config.yaml
n_layer: 8
head_dim: 32
d_mlp: 320
norm: "rmsnorm"
norm_place: "pre"
qk_norm: false
init_std_o: 0.0
init_std_down: 0.0
init_mimetic: 0.5
schedule: "wsd"
batch_tokens: [8192, 16384, 24576]
Each number is 200 + 40 x the weight over its row's rms, rounded and kept within 0 to 999. Layers, rows and columns count from 0. The size before them is the row's rms in percent of the matrix's.

# layer 4 MLP up, 320x160, rms 0.0652, rows 289-294, columns 0-79
105,197,256,241,162,189,157,202,205,170,203,232,248,137,125,235,176,168,242,171,188,216,294,146,207,189,260,108,212,176,212,182,167,230,159,240,206,146,177,260,221,146,187,260,217,157,144,130,187,177,220,194,205,209,215,192,138,202,224,177,274,194,221,191,187,253,315,178,178,162,174,201,175,235,179,258,192,167,233,250,181
106,145,185,186,234,199,243,226,207,213,161,193,253,226,253,256,274,178,199,205,275,205,178,227,218,194,164,134,203,214,191,149,243,202,180,296,259,272,206,177,149,178,192,291,150,204,177,178,200,126,189,189,192,233,240,262,179,247,160,222,217,152,241,149,176,199,157,232,230,172,214,210,186,254,195,161,201,192,268,187,187
099,238,158,147,179,229,201,195,212,188,165,150,230,213,239,189,205,171,251,201,258,160,184,212,189,135,212,191,210,241,199,229,87,194,191,232,113,98,163,144,184,209,123,246,155,213,219,212,143,210,198,219,238,246,173,169,214,180,202,218,263,266,192,198,188,185,197,217,234,159,202,234,160,192,176,241,250,236,179,198,237
095,206,212,138,198,154,210,161,228,218,232,182,149,204,236,193,201,101,237,170,216,141,209,231,238,195,247,250,210,145,225,223,203,215,179,189,187,285,253,245,175,157,264,163,270,228,223,216,117,224,225,207,121,193,283,132,215,230,213,196,227,259,227,126,234,257,205,190,202,255,197,197,196,225,160,239,217,176,225,172,215
099,222,243,201,184,197,238,215,136,213,242,239,140,185,226,252,189,145,99,158,131,235,257,238,204,213,144,261,241,193,185,236,260,178,245,199,208,258,211,226,212,246,216,235,184,162,200,222,182,173,154,225,132,241,155,223,193,205,170,240,240,153,180,131,198,270,278,166,226,196,192,224,201,230,256,237,207,180,288,181,258
101,213,194,176,235,169,125,151,219,265,267,225,208,184,214,132,181,143,176,157,212,192,218,209,159,245,170,178,179,221,213,200,229,223,236,231,180,137,223,215,236,257,221,204,240,162,170,168,182,141,273,165,137,246,168,181,190,208,204,189,353,316,249,145,240,190,233,171,185,187,221,125,158,193,232,191,199,78,221,207,221
# layer 4 MLP down (transposed), 320x160, rms 0.0545, rows 289-294, columns 0-79
100,174,192,135,207,171,214,252,171,166,208,220,184,146,219,154,244,174,180,197,185,286,163,204,150,186,132,259,221,184,143,149,126,225,233,163,177,171,221,321,217,272,223,255,240,155,162,187,260,241,168,143,198,301,237,270,181,234,208,184,163,130,145,236,172,166,228,268,215,132,213,235,213,248,231,127,163,202,168,198,160
100,182,177,156,175,202,201,199,203,232,231,227,199,221,245,233,125,213,249,227,199,126,287,171,180,191,97,228,238,187,236,135,197,128,150,226,223,230,197,276,153,227,243,186,223,100,196,186,163,278,184,117,182,175,218,274,180,204,186,158,187,172,284,215,202,166,194,194,174,177,192,152,150,147,193,222,196,220,267,179,223
101,199,203,192,200,273,254,191,158,201,172,136,258,217,150,185,226,210,231,127,166,139,171,170,132,177,229,213,193,158,178,194,154,116,214,248,202,167,215,236,175,161,198,111,238,173,219,201,158,224,249,203,254,194,272,137,190,156,194,140,283,233,192,222,204,214,108,220,199,294,166,208,198,180,203,193,246,290,254,194,155
099,179,233,262,215,155,178,222,176,238,259,230,207,243,150,142,181,184,256,159,177,221,208,176,215,218,262,250,170,234,216,177,192,186,166,163,174,208,139,86,207,272,242,169,158,126,244,251,194,276,220,135,169,185,172,262,256,275,210,197,255,218,241,230,214,227,201,203,172,216,332,261,157,189,158,258,228,177,247,186,215
100,198,208,159,135,169,240,213,157,201,240,132,226,237,227,163,235,258,128,135,179,88,131,201,220,260,255,195,207,196,214,150,191,209,224,181,141,193,202,205,174,159,197,139,186,161,181,234,179,271,233,189,237,254,254,215,223,162,234,173,153,212,235,172,219,191,188,265,162,189,232,209,255,224,247,151,211,278,193,224,179
101,177,215,147,264,193,237,204,184,151,265,160,159,201,262,205,235,207,154,259,134,165,168,218,281,181,173,202,187,231,240,130,295,206,151,185,180,253,202,240,198,240,232,248,235,251,217,221,202,196,185,219,223,223,195,189,177,234,276,124,181,233,232,172,242,273,300,214,224,238,199,205,249,144,216,127,121,194,207,202,218
# layer 4 MLP gate, 320x160, rms 0.0653, rows 290-294, columns 0-79
111,247,196,136,141,174,89,171,205,182,247,210,192,236,178,208,156,163,204,178,59,225,182,168,208,246,222,219,165,250,231,162,187,168,176,209,173,187,203,269,251,201,258,162,192,222,178,263,190,209,149,228,210,260,204,163,182,177,275,194,230,212,164,229,233,180,289,227,207,221,237,255,207,177,84,142,202,226,233,213,264
099,189,198,225,132,214,203,162,285,199,170,177,207,209,282,199,192,82,231,133,216,235,241,220,166,175,194,175,227,265,298,259,110,183,182,186,176,213,244,201,200,195,226,242,229,266,274,199,168,236,198,180,202,197,209,260,153,259,185,220,157,160,169,178,213,193,213,227,209,238,182,251,196,206,156,169,103,135,193,207,251
089,151,252,317,243,92,216,199,224,181,177,229,178,265,225,246,182,217,158,199,200,167,175,211,164,195,207,162,194,293,155,173,174,167,188,202,275,158,152,146,242,236,233,181,188,227,214,181,187,197,185,176,203,237,196,327,203,225,219,150,219,183,231,218,208,272,211,208,170,138,214,170,170,216,133,248,150,137,157,226,250
105,204,222,204,159,226,263,195,169,242,187,178,166,194,134,276,279,203,178,217,228,188,197,225,197,194,263,203,234,195,176,239,199,195,223,172,151,225,138,195,284,142,241,198,251,132,211,220,225,174,226,257,176,181,146,216,243,195,214,251,108,203,187,146,170,250,111,148,194,156,238,279,151,224,212,171,187,261,258,204,284
096,201,188,236,180,207,284,244,162,176,156,215,213,157,181,253,208,209,222,237,196,176,193,174,151,232,198,184,220,182,178,247,155,241,226,113,147,290,160,232,126,157,172,166,221,195,206,191,219,192,136,271,126,189,194,243,207,196,206,235,168,189,157,220,148,196,190,193,203,162,127,214,156,283,246,264,172,245,132,201,151